config.yaml
n_layer: 15
d_model: 192
n_head: 2
n_kv_head: 1
head_dim: 96
d_mlp: 512
vocab_size: 1024
activation: "swiglu"
norm: "rmsnorm"
norm_place: "pre"
norm_eps: 1e-05
positions: "rope"
rope_base: 10000.0
rope_fraction: 1.0
qk_norm: false
attn_scale: 0.102
bias: "none"
tie_embeddings: false
parallel_block: false
init: "normal"
init_std_qkv: 0.0405
init_std_o: 0.0503
init_std_up: 0.058
init_std_down: 0.058
optimizer: "muon_hyperball"
lr: 0.00562
beta1: 0.95
weight_decay: 0.0
lr_head: 0.00435
grad_clip: 0.5
warmup_steps: 200
schedule: "wsd"
decay_fraction: 1.0
decay_shape: "linear"
final_lr_fraction: 0.0
batch_tokens: [16384, 32768, 65536]
seq_len: 1024
doc_mask: true
train_tokens: 250100000
steps: 6901
dataset: "wikipedia_en"
Each number is 128 + 32 x the weight over its row's rms, rounded and kept within 0 to 255. Layers, rows and columns count from 0. The size above them is the row's rms in percent of the matrix's.

# layer 10 attention value, 96x192, rms 0.0402, rows 51-61, columns 96-191
size [103 102  95 103 100  96 100  99  92  95  95]
[[156  76 118 140 136  82  85 134 167 165 156  93  81 115 158 131 103  90 141  77 137 153 163 156 138 120  85  95 137 130 106 145 114 183 137 114 138  62 159 171 105 114 111 150 150 117  70 134  61  89 169 163 157  68 144 151 150 137 168 129 127  96 145 122 110 140 124 189 105 164 185 161 146  85  91 136 143 144 142 138  78 143 104 165  96  92 111 154 100 133  70 112 130 105 172 105]
 [ 65 150 141 130 128 153  78 106 192  96 100  96 152 121  93 129 112 189 137 122 115 149 160 173 169 110 186 107 160 103  91 120 134 129 151 128 168 160 109 128 174 108 128 163 111 101 149  90 176  98 145 151 103 114 135 104 155  56 168  81 120 136 119  69 136 127 122 132  84  97 132 120  82 144 132 130 182 144 152  79 133  87 102 105 116  71  68 150 101  82 114 117 130 115  85  89]
 [101 128 163 128 137  86 144 174 107 133 132 120 128 198 128 141 136 133 112 165  77 134 118 173 104 113 177 148 162 105 194 147 165 109 152 127 104 101 139 157 120 110 160  89 110 178 163  55  86 118  76 165 111 142 122 165 155 123  86  87 143 150 111 158  90 182 118 103 151 205 134 104  92  84 103 132 182 161 171 124  66 125 158  86  82 100 110  98 122 130  80 125  81 168  75  86]
 [138 137 141 119 158 124 146 174 163 131 136 132 172 139 116 181 146 130 119 136 144 110  74 118 131  57 161 143 124 102 106 195 115 118 135 131 190 118 183 123 122 124 134 101 106 139  49 140 113  99 111 164 168 115 140 147 132 145 111  91 106 101  97 168 151 127 137  85 125 127 154  80 117 150 108 127 139 133 149 164 109 100  87 149 127 142 175 179 155  96 146 121 118 154  72 141]
 [128  86 167 131 117 109 100 183 148 131 170  93  71 111 133 113  77 137 163 163  86  89 107 140  97 182 140 172 153 125 136 109 147 138 143 110 122 163  69 212 148 154 164 175 227 144 133 142 136 171 127 192 153 125 128 111 219 175 114  68  96 118 119 129 102 112 195 129  90 155 123  41 134  83 108 137 121 142 127 132 171 115 151 185  92 120 162 135 144 139 216 120 151 106 140 107]
 [121  76 154 129 128 143 107 147 131 135 122 128 156 108  82  93 117 141 112  90 126 148 159 219 112 104  85 110 143 126 122  85 142 192 109 140 133 170 111 141 103 167 164 115  93 170 151 162 112 102 110 143 200 125 183  85 134 134 119 146  67 113 140 127 166  81  88 184 189 133 135 126 144 155 147 100 130 114  93 172 106 115 176  75 105 179 157 146 105 114 123 183 172 110 147 139]
 [177  87  89  59 148 179 117 161  61 133 140 163  99 118 141 109 152 128 145 131 122 103 155 151 121 139 134 122 157 124 122 144 152 111 133  98 117 180  96 143  69  93 143 130 166  81 173 139 189  95 192 165 146 142  88 100 152 171 135 118 127  81 131  94 152 145 109 144 110 171 124 123 131 166 144 164 122 113 111 184  60 132 153  97  81  85 131 163 120  89 107 144 126  99 210 105]
 [103 141 127 207 120 153 115 126 160  45 139 168  84 114 133  66 114 129 155 104 155 130 114  46  91 144 135  82 157 105  75  76 145 194 139 119 136  94 105 135 156 124 160 106 104 119 115 100 125 118 118 203 100 121 130 130  74 122 133 128 134 140 121 169 105 129 137 110 135 116 103 180 111  84 170 132 114 136 105  94 151 143 104 151 200 168 150  91  92 142 105 147 109 157  67  85]
 [169 109 129 159  31 114 135  74 123  82 135 115  90 155 130  96 140  85 106 117 163 158 149 140 139 159 148 116 153 141  80 128 112 138  92 164 119 166 122 136 107 127  82 128  97 177 110  73 109  86 166 183 181 156 179 111 121  37  48 118 181 118 161 106 127 171 110 121 112 131 118 177 113 159  78 111 119  89 142  89 119  84 150 174 130  73 116  96 165 137 151 144 128  94  62 153]
 [ 81 151 123  96 143 153 157 135 120 161 174 170 110 152 190 155  82 144  92 150  63 152 146 181 175 178 140 153 142  74 141 181  98  73 209 113 121 116 136  97 177 104 152 128 181 143  46  80  97 170 143 135 112 153  98 121 169 104 133 117 121 108 133 123 129 129 140 104 141  85 174 127 106  48 150  90 129 161 163 100  85 196  91 164 148 129 115 176 151 101 159 159 128 155 134 121]
 [110 100 137 118  91 143 114 100 144  85 122 123 111 167 161 135 131 159 110 101 184 151 138  67  82 124 151 116 188 118 142 111 156 135 132 136  96  96 137 122 154 150 101 118  99 160 117 145 120 163 102 105 164 165 147  85 116  88 156  90 108 138 109 136  60 101 126 131  77 133 106 187  90 132  60  95 185 160 106 129 115  87 137  83 121 129 140 140 155 147 119 163 144 118 182  68]]
# layer 10 attention output (transposed), 192x192, rms 0.0502, rows 51-61,147-157, columns 96-191
size [101  96  97  96  98 100 100  96  85  88  90 103 108 100 104 101  99  99 103  99  99  95]
[[ 91  65 150 134 145 138 140 152  74  96 134 202 116 163 130 139 154 102 105 140 114 179 170 112 114 174 146 105 134  85 120  69  81 109 129 106  72  72 153 111 155 142 117 170 152 177 156  84 108 115 146 128 145 108 130 160 148 125 126 116 123 136 181 108  73  89 184 147 140 167 172 179 191 133 162 152 105 137 121  59  56  80 158 152  96 129 135 129 127  98  13 134 102  60 137 103]
 [ 95 142 131 140 116 102  88 129 152 145 106 103 158 140 171 182 142 107 162 162 106  79 156 127 107 117 198 147 113 113 105 113 203 156 115 152 153  97  93 167 191  57 102 123 104 109 195 118 124 149 151 127 119  88 170 173 162 103 174 127 119  82 211 113 148 133 133 167 131  86 136 183 131 181 123 191 163  93 115 130  95 130 127 108  85 164 132  89 175 138 114 164 154  85 102 142]
 [155 136 159 145  64  90 100 206 110 113  57 132 139 116 144 104 103 120 141 129 100 143  99 106 116 118 139  72 145  95 115 114 153 123 135  54 130 172 115 113 137 170 182 171 134  97 153 125 121 143  80 142  92 147 172 125 118  84 145  94 161 228 118  97 103 155 141 100 160 186 185 161  90 146 141 161 160 113 113 149 107 174 129 147 174 137 120 144  91 131 110 108 130 135  93 110]
 [131  78 107 136 140  38 132 164 100 143 139 130 155 129  83 116 178  71 105 119 119  85  81 165 145 110 132  90 142  93 162 145 148 108 104  87 116 125 185 107 123 126 159  91 123 157 144 152 108 126  90 150 144 139 123 117 106 121 154  75 150 175 121 170 141 149 124 107  83 122 189  58 121 127 215 173 114 138 113 101 185 193 103 101 159 102 158 165 150 151 191 134 139 139  98 174]
 [ 91 168 172  86 185 126  76 133 120 153 165 159 115  92 113 106 186 210 128 146  92 165 136 113 112 158 117 103 136 150  37  87 165  90 167  97 142  75 118 149  95 104 155 136 162 111 137 102 111 134 169 132 138 102 120 117  99 154 134  73 104  95 136  92 102 135 132 165 126  97 106  69 122  55 127 174 155 111 125 155 118 105 137 125 106 103  96 155 164  83 182 121  98 118 171 109]
 [ 86 129 127 150 203 133 166 140 151 123  94 118 121 118 109 155 164 180 131 134 149  89 151 134 111 110  96 110  98 137 111 189 188 149 160 125 141 153  94  85  88  75  99 145 105 122 137 108 134 105  96 149 150 136 175  94 147 166  84 129 113 111 146 126 154 140 119 158 128 141  93 131  76 121  77  93  90  97 125 191 173 118 135 104 168 122 129 134 114 148 120 159  89 120 180 184]
 [125  38 125 108 153 135 112 162 181 161 131 123 152 136 121  94  94 180 127 133  95 152 169  76  56 146 110 139 140 134 146 117 153 128 154 128  59  50 174 124 115 108 162  63 140  95 102  97 135 125 103 184 167 135 105 130 136 128 138 159 147 123 124 139 111 126 122  88  95 143 191 136 193 134 153 123 128 126 136 135  94 137 123 141 119 119 202 184 122  46 132 139  57 109 103 108]
 [117 113  98 153 131 120 136 141 159  97 104 155 115 125 215 107 126 103 154 147 128  73 131 113 188 160 102 171 173 102  99 120  90 178 102 137 112 128 101 176 123 133 129 107 174 105 158  76 148 167 166 135 144 162  92 180 171 111 130 120  42  79 162 170 153 111 153 114 131 120  75 135 176 126 165 141 173 123  91 105 129 129 116 160 112 113 166  91 144 129 111 154 176 126 123  96]
 [130  99 190 111 133 145 152  94  99 136  83 129 176 166 145 130 138  81 132 133 112 136 176 153 129 175 111 140 125  84 100  92 150 160 100 172 119 140  81 161 138 134  99 126 115 156 102 155 104 154 139 110 121 142 182  94 104  81 105 176  83 127 113 173 111 196 100  87 104 165 122 205 125 146 136 141 107 119 134 149  63 141  52 124 164 160 117  86 124 159 136 163 141 135 132 108]
 [121 153 216 111  89 101 152 141  94 149 163 176 189  96 142 100 146 118  94 154 115 148  90 122 142 152 111 117  85 105 132 113  81 120 148  98 127 197 116 139 144 150 153 122 146 202  57 162 137 127  71  98  76 134 129  58 163 128 128 173 107 170  82 170 123  48 138 104 118 120 161 106 154 172 153 112 152 213 112 113 170 112  75 126 159 116 108 166 133 147  85  95 159 181 132 136]
 [124 124 124 147  78 156 119 183 162 181 110 116  92 171 108 189 151 125 145  92  82 113 103 118 135 118  83  76 115 147 137  70 149 183 130 133 157 169 116 193 100 151 183 141 131 186 132 138  97 148 100 148 182 130 178  93 125 100 160 119 109 189 121 178  98 100  84  93 139 126 183  84 119 153 101 190 121 120 176 116  96 140 132 115 102 204 136  74 109 119 168 138 158 104 122 118]
 [134  64 148  85 127 192 120 119 123 149 134 168  95 125 119 166  96 157 108 148  54 158  59 153  91 129 108 160 157 177 134 193  97 139 102 124 118 175 160 118 104  98 130  76 167  95 167 146 107 121 147 132  95 104 155 184 107 180 139  97 104  96 128 133 119 158 130  81 133 144 125 115 198  87 106 156  80 143 101 145 110 121 152 142 172 114 136 102 101 105  54 109 161 120 118 116]
 [147 110 117  70 149 120  73 176  73 113 189 228 103 141 126 120 154 103 124 112 110 124 154 155 129 159 149 127  98  74 136  98 113 156 154 118  98 113 161 178 140  99  65 117  98  90 152 142 106 127 128 121 140 139 101 115 104 135 129 150  74  84 139 106 120 140 174 153 140 121 159 134 121 174 139 151  76  93 103  49 169 152 108 150 125 199 162 137 149 209 115  81 117 119 167 151]
 [140 116 150  83 150 163  93 109 101 136 138 123 104  84 129 161 146 150  98 114  78 159 121 123 126 171 177 112 134 124  84  59 153  90 135 117 126  68 165 159  80 157 194 144 135  62 152 150 112 102 211 136 125 128 130 128 159  99 133 110 162 119 149  90 151 143  91 136 111 133 152 164 150 112 187 169 108 145 138 114 145 171 103 153 103  71 212 170 202 146 140 119 132  83 165 174]
 [ 83 154 102 123  61 133 142 122  75 125 194 142 133  96 114  89 101 160 121 144 154 149  91  82 161  93 157 160 106 125 103 103 190  95 143 153 112 118 117 121 118 143  99 168 100  95 133 137 105 155 155 165  66 118 172  98  98  86  87 119 135 106  86  79  93 127 154 141 117 141 144 109 172 133 174 131 111 120 170 135 159 162 147 133 147 174 155 187 187 124 159 126 160 128 106 161]
 [ 95 132 155 171 178 120 111 152 143 170 160 155 117  55  56  55 132  84 127 142 119  77 190 126 146 120  90 107 164 111 112 107  65  85 178 128 108 131  96 165  98 117 181 171 126 100 133 126 163 101  82 120 125  90  93 168 135  63 100  90  86  56 123 126 173 186 154 160 136 163 139  97 137 167 121 124 106 154  69 134 177 121 194 173 129 133 150 104 116 142 165 152 121 184  77 127]
 [126 108  96  68 166  52 126 195 149 129 145  96 147 126 146 117 148  69 117 160  71 128  90 102 155 155 113 145 140 151 111 113 172  82 181 124 115  80 118  93 161 100 172 107  99  98 117 112 117 148  99 146 141 101  85 193  77 140 122 137 121 136 134 150 139 164 205 128  24  83 156 117 103 111 112 125 135 101 145 175 113 131  85 103 123  73  86 151 115 105 107 144 130 146  75 120]
 [143 185 174 152  80 154 146 166 206 162 108 177   7 128  89 117  86 111 168 162 137 130 160 108  78 138 125 152  98 113 169 162 175 131 140 133 135 161  61 144 121  88 131 147 145 121 141 117 119 144 139 145 173  51 140 118  95 145  76 123 130 140  90 124 119 165 137 130 108 153 160 162 145 107 123 136  81  82 124 164 130 162 119 148 162 135 147  78 146 139  90  88 143 107 160  56]
 [170 112  94 183 137 119 131  82 115 133 150 111 103 107 176 120  67 146 140 132 125 174 143 113 197 147 117 138 158 120 103  77  93  73 123 147  93  90 142  88  98 108  88 119 175 150 163 115 116 165 132 162  97 118 142 155 186 127 145  89  92 147 157 218 145 125 111 131 170 163 105 108 134 104 103 117 136 155  68 120  62 102 130 137  82 109 134 135  90 134 132 161 170 143 105 134]
 [165 111 137 137  73 165 113 114 115 141 134 136  48 124 107  79 127  93  97 109 133 109 194 138 173 135 161  87 131 132 143 141 192  96  85 148 124 189 113 113 123  81 105 125 122 211 137 132  98 175 126 125  69 100 155  78 113 117 134 132 173 126 168 143 131 179  78 143 154 136 138 135 135 125 138 144 122 111 116  98 161 178 126 141 140  87 122  92  86 137 147 109 102 159 114 153]
 [146 149 171  87  76 128  77 113 119 127 120 157 129 123 137 108  62 153  89 136 162 116  94 152 154 107 111 122  77 147 137 164  87 164 100  82 139 116  70 137 139  87 130 210  65 141 120 110 166  87 166  57 115 113 119  65 126 126 117 146 140 171 155  93  79 152  86 112  83 161 118 134 127 113 192 145 120 142 146  82 176 150  89 158 142 134 177 147 149 157 139  31  70 125 145 103]
 [142 146 148 138 167 186 128 138 216 103 136 134 139  94 206 209  96 171 117 152 120 131  81 100 173 106 110  92 155 140 126  88 101 152 172 120 164 121 121 147 105  66  85 130 145 162 144 153 193 147  89  73 163 110 112 142 103 159 173  69 130 139 150 137 148 131 148  92 113 124  44 122 112  94 126 108 130  86 140 124  87 129 126 149 141 172 136 119 130  84 152 199 136  86 123  90]]